From a checkpoint of a small transformer trained on Wikipedia: untied embeddings.
Each number is 200 + 30 x the weight over its row's rms, rounded and kept within 0 to 999. Layers, rows and columns count from 0. The size before them is the row's rms in percent of the matrix's.

# gate: layer 2 MLP gate, 768x192, rms 0.265, rows 359-382, columns 96-191
# up: layer 2 MLP up, 768x192, rms 0.252, rows 359-382, columns 96-191
# down: layer 2 MLP down (transposed), 768x192, rms 0.224, rows 359-382, columns 96-191
gate359,102,197,257,214,226,256,177,242,187,209,172,233,179,154,183,197,156,175,181,202,192,189,167,285,111,209,183,202,221,166,193,169,206,218,238,220,197,207,186,160,207,193,150,185,196,189,113,179,180,171,196,200,255,223,131,201,189,165,229,243,246,242,222,230,225,226,171,214,170,193,203,229,216,223,208,141,215,175,196,179,197,178,188,196,187,229,194,180,203,229,190,179,222,201,196,230,190
up359,105,189,251,229,185,255,229,164,212,163,179,209,204,193,161,149,206,163,177,206,191,195,166,243,197,154,271,239,184,191,214,208,174,235,187,212,214,205,240,203,192,234,223,199,216,230,161,165,230,168,216,164,198,185,196,236,170,210,218,136,167,217,206,208,242,241,215,190,203,163,194,160,196,176,232,155,197,224,180,179,139,168,186,245,226,213,186,147,197,185,206,167,213,257,191,181,149
down359,101,208,257,211,176,194,166,224,209,208,134,254,178,198,202,194,231,151,194,200,208,174,180,226,220,219,188,188,160,176,123,192,202,198,169,166,169,195,192,177,167,170,156,218,121,204,179,221,192,185,168,214,196,220,200,250,185,210,191,247,204,164,210,167,232,201,229,192,224,148,214,205,184,254,242,253,243,239,219,205,183,233,208,196,166,176,222,251,184,128,171,219,196,194,190,230,200
gate360,092,221,244,233,175,234,208,198,164,160,175,214,187,153,176,127,220,220,186,222,250,199,230,183,209,145,170,247,195,226,146,238,215,249,228,200,174,218,211,259,147,163,155,161,195,172,190,218,236,180,155,214,219,218,183,192,201,179,182,200,217,168,222,203,208,208,169,193,195,205,166,224,208,177,199,248,201,209,214,177,176,182,169,244,216,186,202,170,180,185,196,241,181,219,242,239,216
up360,078,173,223,204,160,174,195,206,157,188,201,165,156,133,235,185,230,250,216,214,234,187,230,174,201,221,164,162,159,186,181,191,189,210,237,235,207,227,269,225,181,176,220,205,198,223,159,225,181,230,173,238,177,194,196,256,207,184,179,136,205,235,190,202,190,184,200,161,200,154,218,189,221,212,201,231,286,216,201,195,199,167,212,240,235,182,235,190,236,186,166,157,173,216,244,160,202
down360,093,201,237,207,252,153,220,168,144,191,192,228,158,225,190,228,215,188,191,189,211,168,183,225,218,250,155,192,211,158,231,205,229,207,200,172,219,232,257,243,172,183,170,228,212,248,214,238,158,200,192,210,193,212,194,252,216,201,207,188,207,155,184,126,164,194,190,185,177,219,189,190,189,205,217,167,271,191,184,185,180,216,214,145,228,176,264,207,201,209,173,148,221,203,231,137,150
gate361,096,202,193,199,205,163,204,202,169,198,222,204,219,227,191,200,167,216,201,200,193,227,220,199,213,222,198,194,181,226,228,225,183,242,146,237,197,149,189,154,265,225,276,179,204,189,211,210,228,253,171,199,168,201,181,202,210,261,136,159,137,193,181,194,167,203,211,212,233,222,240,255,215,160,209,194,226,233,213,248,233,225,174,217,174,222,143,154,204,287,171,201,164,175,237,194,214
up361,108,226,224,201,172,198,192,184,185,235,231,197,191,207,225,203,194,217,179,174,170,206,255,206,197,197,177,185,198,301,179,147,249,202,187,198,208,249,243,182,211,172,180,224,195,210,187,174,126,215,200,192,172,137,183,227,175,153,246,218,200,251,128,150,158,191,244,187,152,155,201,180,168,194,175,201,241,139,210,154,224,102,222,163,232,196,247,188,170,214,203,117,203,241,195,186,203
down361,099,239,204,179,206,198,208,219,211,181,210,246,268,192,246,139,256,240,230,234,182,204,189,164,150,185,183,249,242,272,209,223,248,168,194,212,205,200,207,203,222,236,202,173,230,155,155,180,198,260,205,185,190,176,166,228,186,224,207,219,177,185,205,169,196,217,196,193,224,179,181,192,177,214,171,252,198,153,210,233,166,211,202,239,223,184,195,212,202,207,197,185,241,211,223,220,189
gate362,091,159,212,203,207,222,153,212,211,188,218,220,163,238,185,154,230,219,217,161,151,172,236,296,155,224,202,254,171,243,164,221,179,177,149,205,248,197,163,157,151,251,220,194,165,220,157,216,199,174,243,177,208,212,210,192,265,161,219,212,156,238,208,179,221,181,234,209,210,217,166,187,210,223,195,196,201,167,253,202,184,214,188,213,210,205,219,178,161,196,248,211,199,154,193,227,162
up362,092,262,186,247,191,162,232,157,172,169,192,201,190,172,194,200,174,143,218,237,268,232,183,145,260,152,230,225,243,155,173,213,235,215,257,193,179,198,212,217,237,193,237,202,255,212,193,207,208,248,160,245,172,207,186,187,195,244,212,235,232,188,220,240,224,196,201,233,217,178,269,231,188,176,227,217,203,264,205,252,196,221,210,188,199,169,156,186,226,213,183,171,169,259,207,203,231
down362,093,169,209,186,141,221,196,172,204,208,217,194,180,178,184,188,204,157,185,218,201,165,168,195,233,156,184,243,206,173,252,216,174,211,227,164,166,195,228,203,214,192,157,204,204,220,217,139,198,162,189,183,207,152,235,172,171,214,203,224,169,199,187,196,199,207,205,210,215,211,231,186,163,221,206,184,225,197,207,195,184,219,193,189,223,255,163,228,165,160,182,133,219,212,217,210,155
gate363,088,183,243,242,226,246,170,213,289,229,231,178,195,116,176,142,202,180,158,232,146,201,275,231,180,216,190,196,193,217,171,233,212,184,189,232,212,167,196,196,215,171,198,187,233,195,207,231,186,195,157,218,202,208,232,214,214,257,211,181,185,200,197,233,200,217,162,160,215,217,147,220,226,210,183,175,254,257,203,165,218,192,184,191,221,185,200,152,227,164,229,181,208,256,167,156,176
up363,092,158,213,166,250,216,167,198,193,204,188,143,206,200,166,161,181,161,208,154,208,194,213,178,227,199,206,194,211,210,228,215,209,139,162,199,143,213,245,146,237,205,194,224,234,204,141,220,155,175,224,210,222,161,233,197,166,203,197,188,174,215,226,264,183,211,216,234,220,248,251,167,137,197,211,218,219,226,198,146,167,154,231,226,130,213,223,177,200,194,184,140,233,198,171,190,202
down363,098,145,175,169,224,141,182,140,229,196,213,274,224,150,187,176,198,202,174,221,198,203,182,166,196,207,200,197,115,245,189,253,190,173,236,184,188,155,233,204,195,244,235,231,157,222,226,208,222,182,191,208,157,203,173,177,254,193,180,168,215,199,213,243,207,150,197,225,187,191,161,215,244,216,177,222,243,228,196,165,214,180,186,182,173,201,224,133,151,186,174,185,183,254,249,205,206
gate364,128,180,152,187,216,200,173,203,179,203,240,202,179,203,205,209,122,220,210,172,211,209,236,245,207,228,114,185,176,188,184,253,180,170,235,237,184,200,231,176,190,171,139,232,211,192,185,210,185,258,164,215,185,234,188,202,291,204,173,169,161,202,184,207,260,235,212,167,123,171,241,181,203,289,185,187,195,217,195,215,247,211,132,180,189,178,206,186,131,195,219,251,180,168,187,261,226
up364,122,198,184,197,149,182,231,168,186,234,219,171,225,264,250,238,203,198,166,219,182,195,175,202,240,252,251,222,161,180,190,170,204,231,138,166,216,246,219,220,205,204,197,170,235,189,263,205,210,186,250,194,162,176,243,203,199,208,200,217,207,195,254,168,166,164,244,252,267,191,203,171,229,173,220,168,225,201,186,199,181,156,234,219,203,186,192,218,211,163,174,109,163,212,231,175,185
down364,096,210,223,262,194,211,217,220,213,183,208,157,225,167,214,93,201,187,193,215,222,180,189,142,213,167,154,215,237,214,159,208,188,189,198,231,184,194,253,171,199,141,277,180,194,173,176,202,216,197,178,190,201,196,195,184,175,213,175,183,202,216,183,183,253,193,185,187,242,116,176,188,199,252,179,259,207,204,239,205,254,209,211,208,210,238,225,210,229,199,231,250,217,221,227,174,188
gate365,113,170,181,153,265,236,229,161,200,200,232,215,193,133,172,163,188,255,209,175,153,197,151,199,169,186,204,177,160,234,250,194,200,201,265,165,238,222,235,207,221,185,207,223,176,174,174,186,197,200,171,151,215,136,206,212,178,186,221,224,187,202,161,229,206,159,209,220,160,158,211,216,175,193,134,227,232,217,207,199,201,179,212,199,165,211,196,204,197,221,197,230,159,222,140,222,228
up365,103,255,179,254,159,223,204,258,226,166,209,188,210,162,174,293,212,230,202,189,247,226,211,202,174,196,207,234,218,218,165,265,182,231,170,195,194,212,159,176,176,247,121,215,176,186,224,194,193,211,216,192,211,177,199,166,192,152,217,160,183,232,209,246,234,202,194,183,144,215,157,182,212,228,224,170,233,244,190,222,158,229,244,198,182,173,191,220,110,177,170,205,211,204,228,223,204
down365,105,169,132,199,171,164,208,263,207,226,189,214,189,198,160,169,221,211,265,230,162,191,251,193,206,237,220,219,215,170,166,92,221,198,234,212,211,206,208,189,232,225,205,203,198,178,247,195,182,183,239,173,199,215,250,245,242,127,192,235,250,165,211,226,185,209,182,199,158,221,179,234,188,228,238,231,212,127,275,242,205,205,153,239,177,201,171,170,198,198,187,191,204,168,222,158,214
gate366,112,232,148,195,201,235,152,150,187,256,174,206,208,255,178,199,199,147,260,151,226,234,221,180,207,244,158,180,185,226,210,197,211,171,187,216,206,195,218,123,161,216,198,191,184,194,162,211,240,207,218,190,274,228,187,251,273,239,208,176,171,174,157,224,156,199,268,141,200,219,229,185,235,184,212,151,218,218,213,240,243,232,128,183,225,204,181,224,197,188,212,138,185,213,176,182,197
up366,112,163,204,206,198,180,233,223,192,186,253,209,203,166,207,192,204,178,163,218,203,186,191,249,153,122,251,203,205,175,208,136,223,213,212,192,211,236,229,177,225,226,210,284,229,220,220,200,115,231,219,179,130,199,233,186,118,231,175,207,234,221,243,234,206,181,179,219,212,113,238,242,190,204,204,247,141,180,161,198,179,171,241,195,211,200,211,211,181,187,188,234,229,201,189,207,193
down366,102,261,177,253,175,173,188,194,128,222,228,189,191,193,169,201,196,178,172,182,205,171,236,158,204,189,193,216,237,209,160,194,214,210,179,191,160,203,265,217,188,134,187,254,212,222,236,180,203,226,146,199,167,230,241,196,165,215,199,248,171,217,194,193,220,182,172,139,210,216,206,227,154,195,200,182,242,263,196,196,241,179,234,247,204,185,198,236,199,142,208,200,203,147,189,227,186
gate367,101,235,182,207,152,156,193,156,190,190,197,235,229,173,173,212,194,226,236,177,223,235,229,231,235,170,183,134,196,195,188,202,201,217,182,174,225,184,230,121,162,201,193,216,233,195,249,204,162,214,156,271,169,197,207,237,213,209,201,211,174,173,170,213,144,231,159,184,217,206,215,158,234,252,164,176,202,135,179,190,175,235,226,207,245,178,201,200,195,213,198,226,175,198,194,208,189
up367,102,156,189,208,222,222,246,179,217,169,188,184,200,152,204,218,209,185,173,202,127,184,165,202,175,207,171,224,174,195,183,240,198,172,230,225,150,200,227,262,254,240,205,164,160,163,205,203,199,184,230,170,185,196,225,182,139,134,152,183,196,192,172,220,243,228,239,237,176,195,259,219,200,225,221,204,185,224,185,178,222,171,202,254,180,215,208,213,234,155,195,208,237,238,180,177,227
down367,104,189,196,217,144,221,203,194,194,240,238,200,196,213,224,214,223,173,160,198,205,222,221,194,175,260,225,189,218,166,150,216,189,251,253,210,174,208,211,168,185,213,224,225,215,224,209,153,177,177,145,221,184,193,175,178,182,166,188,157,234,202,180,184,223,230,183,172,217,165,245,161,220,174,203,228,199,135,204,190,179,218,245,202,202,224,218,177,208,205,204,230,82,192,223,176,162
gate368,094,214,170,225,216,199,224,195,215,188,183,174,251,117,191,210,126,210,210,200,226,153,208,125,235,195,192,202,205,178,200,200,201,175,218,185,230,216,212,156,181,175,232,209,214,149,174,195,225,237,229,208,221,207,128,187,209,189,193,240,177,199,192,279,201,254,207,171,217,208,255,168,192,218,161,211,218,229,215,216,198,151,185,228,262,183,181,173,271,183,191,226,231,190,153,206,237
up368,094,210,195,201,223,209,238,197,240,196,226,150,221,194,180,241,186,243,219,204,189,184,255,168,228,211,150,180,238,200,158,206,258,182,179,161,227,185,204,183,214,114,202,226,204,179,180,139,218,232,206,243,248,230,176,242,200,157,173,243,164,179,193,199,164,246,243,189,194,233,229,185,248,213,166,182,230,243,170,249,218,209,199,223,219,223,213,215,198,211,223,242,187,226,201,191,164
down368,099,158,199,211,208,154,215,161,193,184,232,174,191,179,217,208,203,195,195,220,153,193,254,167,230,179,208,173,223,235,184,208,171,204,213,143,170,225,220,133,225,211,242,183,180,181,171,196,207,221,234,211,190,196,132,133,230,186,169,193,174,174,190,184,128,214,207,183,207,263,193,166,194,188,201,241,169,235,159,164,226,260,181,226,204,218,233,201,202,163,179,209,178,126,237,218,250
gate369,102,219,188,231,224,160,253,260,235,173,234,221,159,256,178,207,189,229,193,163,179,205,239,201,252,219,171,187,217,215,260,253,224,163,171,155,225,153,252,207,225,219,201,197,186,188,216,185,160,213,184,196,243,215,183,225,219,211,164,186,189,174,185,196,197,218,242,219,215,231,166,229,223,249,205,241,213,210,174,153,224,255,208,189,215,219,139,200,208,243,216,215,151,238,158,230,188
up369,091,207,177,223,173,238,174,196,188,248,146,240,208,198,173,195,177,206,205,207,234,190,206,126,187,235,225,181,180,195,245,225,193,209,214,204,192,165,198,216,184,218,217,176,209,220,253,208,181,259,210,165,188,271,241,190,227,241,210,187,233,236,157,159,159,195,182,185,227,189,216,166,215,202,217,184,204,242,235,173,211,224,160,225,200,245,184,173,228,227,216,195,197,199,219,185,191
down369,100,234,211,209,177,188,249,168,228,197,212,143,179,192,191,179,233,160,212,221,229,218,174,203,223,140,158,254,162,215,194,196,224,190,177,178,175,268,187,209,196,209,197,209,156,190,216,191,235,186,192,187,206,224,209,170,245,226,203,231,160,150,239,196,277,205,239,145,219,216,163,184,198,224,183,202,185,143,153,200,217,238,195,175,203,110,226,161,223,211,183,248,119,218,214,232,175
gate370,091,219,217,213,247,188,177,194,197,210,209,224,231,169,159,168,144,242,149,177,241,228,170,158,260,172,230,219,182,213,178,131,210,226,188,206,225,197,213,161,195,146,168,156,222,152,216,228,227,195,182,238,160,178,189,179,194,220,197,201,222,140,176,241,212,195,196,216,173,195,253,225,188,141,180,175,237,245,222,213,169,193,193,199,216,206,162,212,214,219,197,207,171,176,166,197,160
up370,093,196,229,231,197,184,168,185,200,170,194,198,220,234,231,183,272,145,227,239,192,173,223,197,164,149,185,194,259,184,192,202,222,259,221,180,189,194,194,173,165,196,221,184,181,223,189,167,238,196,235,241,231,153,242,193,185,235,228,189,212,191,156,141,201,207,215,204,210,224,250,209,173,192,204,222,186,159,232,208,220,234,222,237,195,136,151,218,234,189,167,192,212,149,183,166,223
down370,095,176,204,250,254,177,183,128,241,248,212,223,178,193,197,254,228,240,227,250,186,175,225,224,195,185,183,181,183,163,215,207,184,205,197,214,169,216,174,187,198,192,208,189,178,191,169,204,163,230,210,185,230,191,158,179,168,185,205,188,182,239,203,223,230,172,192,215,181,219,199,249,173,186,186,162,186,178,236,250,227,224,165,198,280,198,251,187,235,178,168,206,198,201,171,263,255
gate371,111,243,183,246,141,228,198,280,193,160,197,161,168,236,229,155,148,207,207,234,190,155,188,235,195,218,260,210,209,179,206,145,198,202,163,253,182,214,220,173,205,156,233,188,176,198,139,179,195,186,216,153,225,214,228,193,201,148,195,217,196,202,153,222,198,187,166,204,173,227,169,211,173,184,206,176,212,226,165,172,194,173,170,211,205,174,179,155,216,188,184,206,205,244,207,222,175
up371,109,192,198,172,210,189,146,153,209,227,202,254,223,183,200,222,189,191,199,175,191,248,182,182,180,160,186,190,191,170,192,224,227,261,205,215,175,256,194,254,233,236,196,253,205,164,183,235,235,203,195,182,176,212,205,170,87,216,176,168,210,208,188,203,193,234,220,200,192,206,177,165,180,191,220,276,192,229,209,204,107,212,206,160,202,154,212,233,209,225,189,251,168,197,146,182,271
down371,099,216,154,235,205,174,214,229,132,212,226,213,146,196,226,172,216,171,224,268,230,219,202,186,190,158,238,282,193,242,154,212,181,164,171,195,196,182,203,150,187,178,261,157,153,194,203,147,240,162,220,189,164,184,164,180,194,158,212,276,202,181,201,216,213,171,145,197,227,145,240,205,199,241,188,190,203,182,185,214,173,171,225,208,221,198,187,202,196,167,216,227,190,170,210,197,169
gate372,096,219,224,197,209,207,265,180,202,213,267,217,201,201,211,222,236,168,210,135,245,195,216,210,148,161,226,191,249,192,243,190,250,158,224,220,221,219,238,226,202,205,198,202,255,229,165,249,194,203,231,168,244,172,209,222,222,206,175,192,171,174,175,182,174,146,229,199,226,173,221,165,198,166,176,175,129,221,220,155,187,183,220,148,190,180,249,224,163,155,223,175,212,140,205,228,242
up372,098,209,211,141,227,221,295,152,180,219,223,232,254,208,196,247,180,201,205,210,275,191,218,216,181,165,118,199,265,256,184,210,219,192,154,205,186,187,214,175,171,214,221,197,210,227,193,221,180,208,212,191,281,158,214,204,252,194,190,216,169,203,154,149,196,153,189,205,215,229,232,230,181,159,233,190,167,217,184,164,185,223,204,200,194,156,258,217,180,190,187,152,203,172,209,212,219
down372,096,210,188,239,206,179,175,222,206,249,204,174,201,225,184,172,225,157,201,182,214,247,239,172,195,220,199,143,228,192,154,212,180,173,168,175,217,201,192,196,257,191,251,161,181,218,237,207,236,88,179,228,185,219,178,161,220,209,189,155,149,161,175,224,256,184,175,221,198,184,168,241,205,219,196,195,211,300,213,203,219,202,196,211,177,218,170,154,191,220,219,230,226,201,247,208,183
gate373,102,199,162,191,173,159,182,204,250,217,171,247,233,235,184,205,206,202,245,197,197,198,217,186,192,193,203,206,171,157,213,228,191,180,159,150,141,202,172,184,182,222,206,213,219,215,256,211,157,224,189,182,217,243,205,153,173,164,196,176,145,242,219,234,218,219,194,191,184,181,183,196,147,209,213,211,227,256,209,187,248,205,227,209,205,181,203,254,213,207,124,192,152,204,268,196,158
up373,099,181,189,204,160,169,214,173,161,191,238,188,189,180,232,221,173,198,172,193,203,225,191,188,198,190,189,146,177,205,197,158,248,171,187,233,224,217,191,136,225,210,225,198,189,234,211,260,243,256,238,187,168,188,273,253,216,203,197,204,219,175,231,201,133,192,227,152,208,238,202,200,182,167,216,206,168,289,203,203,149,203,153,182,162,217,236,245,211,206,193,181,244,175,163,209,183
down373,098,178,120,153,212,208,192,233,202,234,200,200,196,194,216,166,198,134,159,152,263,200,176,222,226,188,157,179,218,197,172,200,216,186,213,232,207,211,179,220,168,202,186,228,195,215,241,220,259,201,171,151,137,214,247,249,193,186,259,242,212,214,199,168,166,226,142,228,190,252,205,201,246,145,183,205,197,234,200,220,161,207,228,216,177,205,235,185,174,185,206,194,176,192,147,204,210
gate374,091,222,198,187,239,163,182,187,179,180,194,201,177,240,176,143,163,182,219,202,220,198,207,191,176,269,264,173,178,251,201,198,151,155,220,250,239,214,198,205,204,172,220,182,230,200,198,219,212,206,234,170,134,218,190,215,152,162,203,191,196,210,192,178,184,263,252,180,191,219,195,161,175,206,172,204,231,169,185,131,234,177,173,240,200,217,193,205,200,238,200,185,173,196,183,214,222
up374,093,212,185,163,190,168,209,215,239,153,201,198,199,226,210,185,207,196,199,246,178,180,212,194,178,250,263,187,168,223,178,129,161,142,207,210,196,237,174,131,170,178,219,204,215,223,156,226,241,243,232,177,203,195,188,188,186,144,218,172,161,193,191,186,205,235,228,186,174,190,174,175,159,169,203,170,253,216,225,175,212,203,169,225,211,251,240,197,143,183,198,215,186,252,206,231,184
down374,103,191,251,223,221,132,212,161,160,212,183,191,149,198,190,192,208,215,160,176,194,213,195,137,202,223,232,208,239,234,206,265,172,260,235,173,185,205,169,235,166,197,178,208,220,274,181,196,220,209,190,192,153,188,218,195,208,168,179,180,187,211,210,167,188,193,214,223,211,191,221,166,156,197,195,173,231,201,230,166,228,187,155,151,168,150,229,158,202,203,163,168,193,218,179,204,221
gate375,080,193,162,239,187,210,223,223,161,207,245,225,215,205,196,186,270,198,228,211,175,224,217,199,211,170,198,207,128,169,213,226,230,225,236,206,263,193,214,215,190,205,209,153,181,207,180,240,197,211,172,278,264,219,207,156,243,174,206,220,159,125,236,216,232,234,221,232,199,224,231,244,196,231,192,231,196,194,229,217,182,154,219,178,204,240,191,220,165,170,197,195,145,221,206,229,220
up375,083,236,148,172,214,194,130,193,189,181,178,155,163,250,197,242,166,174,175,208,247,169,133,191,167,228,205,184,253,201,222,150,176,186,154,200,180,183,215,168,209,196,188,215,211,196,230,169,216,177,216,198,184,177,170,278,170,208,212,196,255,259,195,188,174,156,225,172,186,214,202,146,226,148,203,208,196,229,173,169,217,246,210,175,175,165,203,153,186,240,218,214,235,195,208,165,199
down375,092,202,199,200,215,141,159,243,179,199,151,174,203,199,231,208,178,195,263,182,233,150,173,211,178,208,171,235,202,250,188,200,195,191,198,212,194,206,199,200,209,198,145,192,180,201,226,167,213,209,153,171,151,243,190,219,195,214,216,174,241,207,178,183,205,153,167,175,220,219,163,206,225,222,192,235,171,194,220,244,214,246,175,204,218,199,168,226,218,244,163,204,273,203,154,229,262
gate376,128,193,179,157,220,183,190,211,227,201,207,206,180,151,176,153,184,225,259,181,255,251,232,201,192,214,211,202,166,211,196,217,170,198,216,181,203,189,183,233,204,237,205,224,149,229,187,256,218,216,216,256,205,217,160,243,168,216,235,218,213,179,229,187,195,168,153,177,235,183,156,166,195,208,215,236,191,198,199,273,178,228,154,176,208,248,188,214,154,197,179,189,229,234,202,157,167
up376,126,226,163,229,190,229,235,229,194,238,183,237,258,195,199,227,210,206,208,201,187,158,244,169,162,194,149,184,232,175,181,215,183,217,173,171,176,214,176,192,207,203,196,150,240,212,167,238,192,186,220,204,198,178,245,127,251,188,207,211,171,180,204,233,213,253,234,228,178,176,226,215,158,145,171,200,236,205,198,187,141,208,251,231,203,211,193,228,205,169,191,211,165,169,199,247,186
down376,114,182,163,216,185,191,228,176,186,198,208,198,214,221,209,187,210,196,135,185,239,183,231,137,246,139,257,232,220,199,199,231,185,225,193,237,221,155,150,224,173,180,201,205,224,213,209,188,148,108,199,143,193,200,230,193,245,204,198,173,218,202,187,198,182,191,215,210,187,144,233,250,150,208,205,198,185,194,176,184,174,187,266,191,193,186,219,165,236,182,153,228,243,217,203,174,145
gate377,094,186,205,207,275,205,168,228,198,151,172,205,197,173,190,188,183,169,195,171,209,141,221,182,177,196,229,184,173,209,183,190,198,187,244,192,203,196,241,222,180,135,186,198,248,249,197,199,192,262,197,236,140,193,201,216,235,245,211,192,199,166,165,282,190,273,255,189,226,187,165,241,204,198,206,238,172,186,180,211,233,181,219,186,218,168,204,172,216,239,209,231,147,199,230,220,231
up377,092,156,224,226,236,190,135,179,181,136,213,220,215,186,187,181,222,158,142,173,187,166,189,193,174,245,228,187,191,204,171,156,227,212,175,243,203,203,188,196,127,170,194,259,223,242,203,188,208,243,212,225,219,166,227,193,225,195,190,199,173,215,164,242,175,254,243,119,145,212,187,198,221,187,231,236,221,213,206,202,238,224,225,217,209,173,177,158,231,208,150,230,212,185,262,208,198
down377,096,187,236,184,196,202,197,274,178,221,253,183,164,228,179,215,200,130,222,236,233,198,221,171,178,131,181,233,202,215,224,240,224,156,181,136,172,243,179,152,222,190,208,139,221,191,174,208,219,217,215,179,162,194,150,271,185,209,178,209,263,199,147,214,212,217,202,224,180,217,186,224,146,166,199,157,248,248,174,169,184,191,185,185,212,234,249,197,190,219,237,204,169,215,196,180,216
gate378,099,162,185,212,154,235,210,158,178,153,188,219,156,179,191,198,214,166,180,257,201,175,242,151,182,187,242,185,183,154,219,187,195,229,167,211,215,196,252,217,205,205,226,173,241,237,191,183,214,193,195,235,211,120,203,198,182,221,170,259,243,204,146,187,205,166,191,214,164,189,213,229,105,197,257,172,209,167,209,185,144,228,205,152,147,210,169,230,195,154,179,230,213,183,159,152,248
up378,098,197,148,191,189,152,153,220,184,240,222,229,251,223,216,172,144,159,200,219,211,223,251,192,195,203,210,211,225,236,155,185,214,213,171,219,208,196,206,191,225,222,220,200,227,134,215,227,176,166,238,240,177,197,231,234,151,214,228,230,217,238,224,212,249,210,208,229,197,206,188,208,183,172,186,175,241,197,179,147,225,157,186,200,207,186,196,205,143,198,262,221,180,193,221,237,167
down378,095,200,175,195,257,185,221,199,227,264,235,206,154,265,173,215,170,181,185,198,168,190,148,209,233,212,186,260,208,206,194,277,194,185,186,194,173,182,175,186,169,177,181,194,168,255,235,172,216,180,205,201,207,215,216,197,199,195,238,187,247,205,223,210,173,222,188,201,191,138,162,184,192,226,154,219,194,218,196,227,194,227,270,304,190,159,216,162,179,199,205,176,223,194,224,222,202
gate379,097,267,220,181,190,223,166,273,198,194,182,221,212,201,203,276,191,247,198,225,211,129,217,219,253,235,193,198,199,191,257,216,155,170,175,217,157,209,201,223,205,151,206,198,166,172,210,178,172,232,215,180,244,163,220,188,252,207,204,203,185,188,195,214,214,240,193,218,237,222,195,253,200,212,185,183,180,268,240,218,179,191,182,240,233,164,183,228,153,228,214,216,223,211,230,233,175
up379,091,177,173,207,183,197,204,185,178,203,205,206,159,219,233,159,212,173,243,192,220,210,167,168,179,203,138,244,189,203,154,147,244,194,207,192,198,225,215,168,174,201,225,216,200,208,189,226,178,183,190,221,215,200,199,207,207,242,184,190,213,176,214,193,199,184,194,242,129,214,192,201,198,192,193,269,172,219,188,156,225,195,199,180,197,212,188,184,196,174,238,170,202,227,189,177,197
down379,099,195,198,243,128,173,194,194,147,205,211,168,190,187,176,165,181,209,186,189,227,239,206,229,109,208,193,212,193,198,144,220,227,172,216,214,173,171,199,197,209,216,216,233,191,211,216,203,189,202,195,225,189,204,201,222,192,189,200,187,184,216,175,143,156,199,182,217,187,215,184,150,232,160,186,207,238,184,193,183,190,228,194,184,161,183,232,73,195,159,235,154,235,207,210,218,236
gate380,097,189,203,199,254,250,221,196,168,183,260,183,166,170,248,212,213,153,166,206,210,214,228,282,177,173,167,183,166,172,207,196,191,177,191,225,237,173,237,225,192,165,236,188,208,202,172,237,181,203,131,158,205,190,214,207,299,249,179,236,217,205,113,150,205,165,154,197,246,180,211,197,184,193,241,160,199,144,193,159,193,189,160,240,226,214,216,235,182,244,194,179,198,171,192,220,210
up380,102,190,219,180,242,217,193,201,141,186,224,161,188,225,215,237,233,161,175,194,216,210,238,312,187,172,201,192,152,219,239,188,190,207,219,203,249,209,210,187,178,168,208,199,193,246,171,233,213,247,137,179,169,224,243,218,205,205,213,188,203,216,143,178,213,124,181,186,202,208,249,246,187,203,209,184,204,198,200,184,188,155,177,260,249,205,266,206,166,210,160,169,187,215,160,200,215
down380,100,150,246,222,270,200,217,205,289,190,190,199,212,236,195,158,204,204,159,184,214,155,216,168,202,199,210,232,207,258,201,254,136,195,215,162,203,160,211,210,231,235,197,241,210,153,237,224,212,192,250,225,214,189,169,236,189,179,190,225,213,203,175,255,221,171,223,182,241,209,184,234,196,185,176,217,243,205,184,178,192,227,177,185,210,206,173,197,217,164,183,238,206,232,211,245,191
gate381,108,216,167,139,233,202,182,216,186,170,221,184,260,214,230,217,198,200,215,222,143,149,200,216,244,186,202,282,220,217,158,231,215,130,239,187,226,141,222,125,236,228,146,226,268,212,272,164,229,188,195,162,202,193,187,193,189,196,179,183,196,203,167,174,192,237,173,209,172,204,175,196,226,195,219,217,209,201,188,207,229,186,217,178,201,229,194,192,219,193,220,193,190,172,183,160,132
up381,112,167,181,192,232,217,151,198,179,198,171,195,195,204,195,191,161,166,237,194,134,190,187,244,151,200,211,238,221,150,157,192,264,161,196,211,246,209,190,160,208,197,181,254,176,247,200,234,152,218,182,157,193,252,171,182,201,241,184,208,234,243,152,153,229,185,166,195,185,225,180,215,248,193,225,258,118,225,188,155,235,180,220,202,212,186,136,193,227,211,168,186,229,173,160,218,190
down381,105,235,221,222,243,208,171,199,156,186,205,235,218,116,192,154,194,183,254,240,245,217,183,164,224,190,176,171,195,207,184,191,282,222,174,197,186,219,175,216,166,192,231,162,195,188,185,159,176,261,185,181,199,229,146,198,246,201,203,205,178,167,189,217,211,191,173,247,225,211,202,223,199,212,198,189,172,235,135,200,158,201,165,209,203,212,201,223,208,213,192,248,243,178,186,230,198
gate382,104,186,195,176,132,214,224,171,243,254,149,189,159,168,139,200,221,164,170,135,225,201,181,224,272,193,192,255,189,221,204,216,167,218,229,171,221,207,219,217,205,196,199,258,159,224,248,211,196,254,227,209,211,214,231,162,218,206,226,218,130,205,221,175,176,239,195,245,246,151,159,252,241,192,221,146,203,196,211,222,233,185,172,231,222,171,179,189,196,204,227,214,177,215,177,217,169
up382,098,203,206,182,230,233,198,209,191,196,209,207,195,211,225,232,266,208,199,185,254,252,216,232,151,170,172,187,180,248,228,195,177,234,207,182,247,191,242,178,155,190,242,245,167,218,168,288,193,271,194,175,195,190,223,194,232,219,170,191,178,231,170,246,217,214,193,244,209,182,180,262,213,179,200,188,180,184,130,228,160,217,229,206,199,238,153,169,217,185,206,250,182,176,182,263,186
down382,095,191,192,194,186,183,218,194,234,184,156,180,221,175,205,222,188,175,175,207,197,178,178,178,195,201,200,191,146,211,214,243,146,205,216,181,206,210,228,198,165,206,277,230,178,248,201,265,225,226,189,184,213,168,245,204,189,249,197,125,230,149,242,222,204,239,217,195,179,198,164,259,187,183,198,148,234,170,208,277,157,186,188,165,257,230,200,187,200,197,227,231,192,209,194,168,203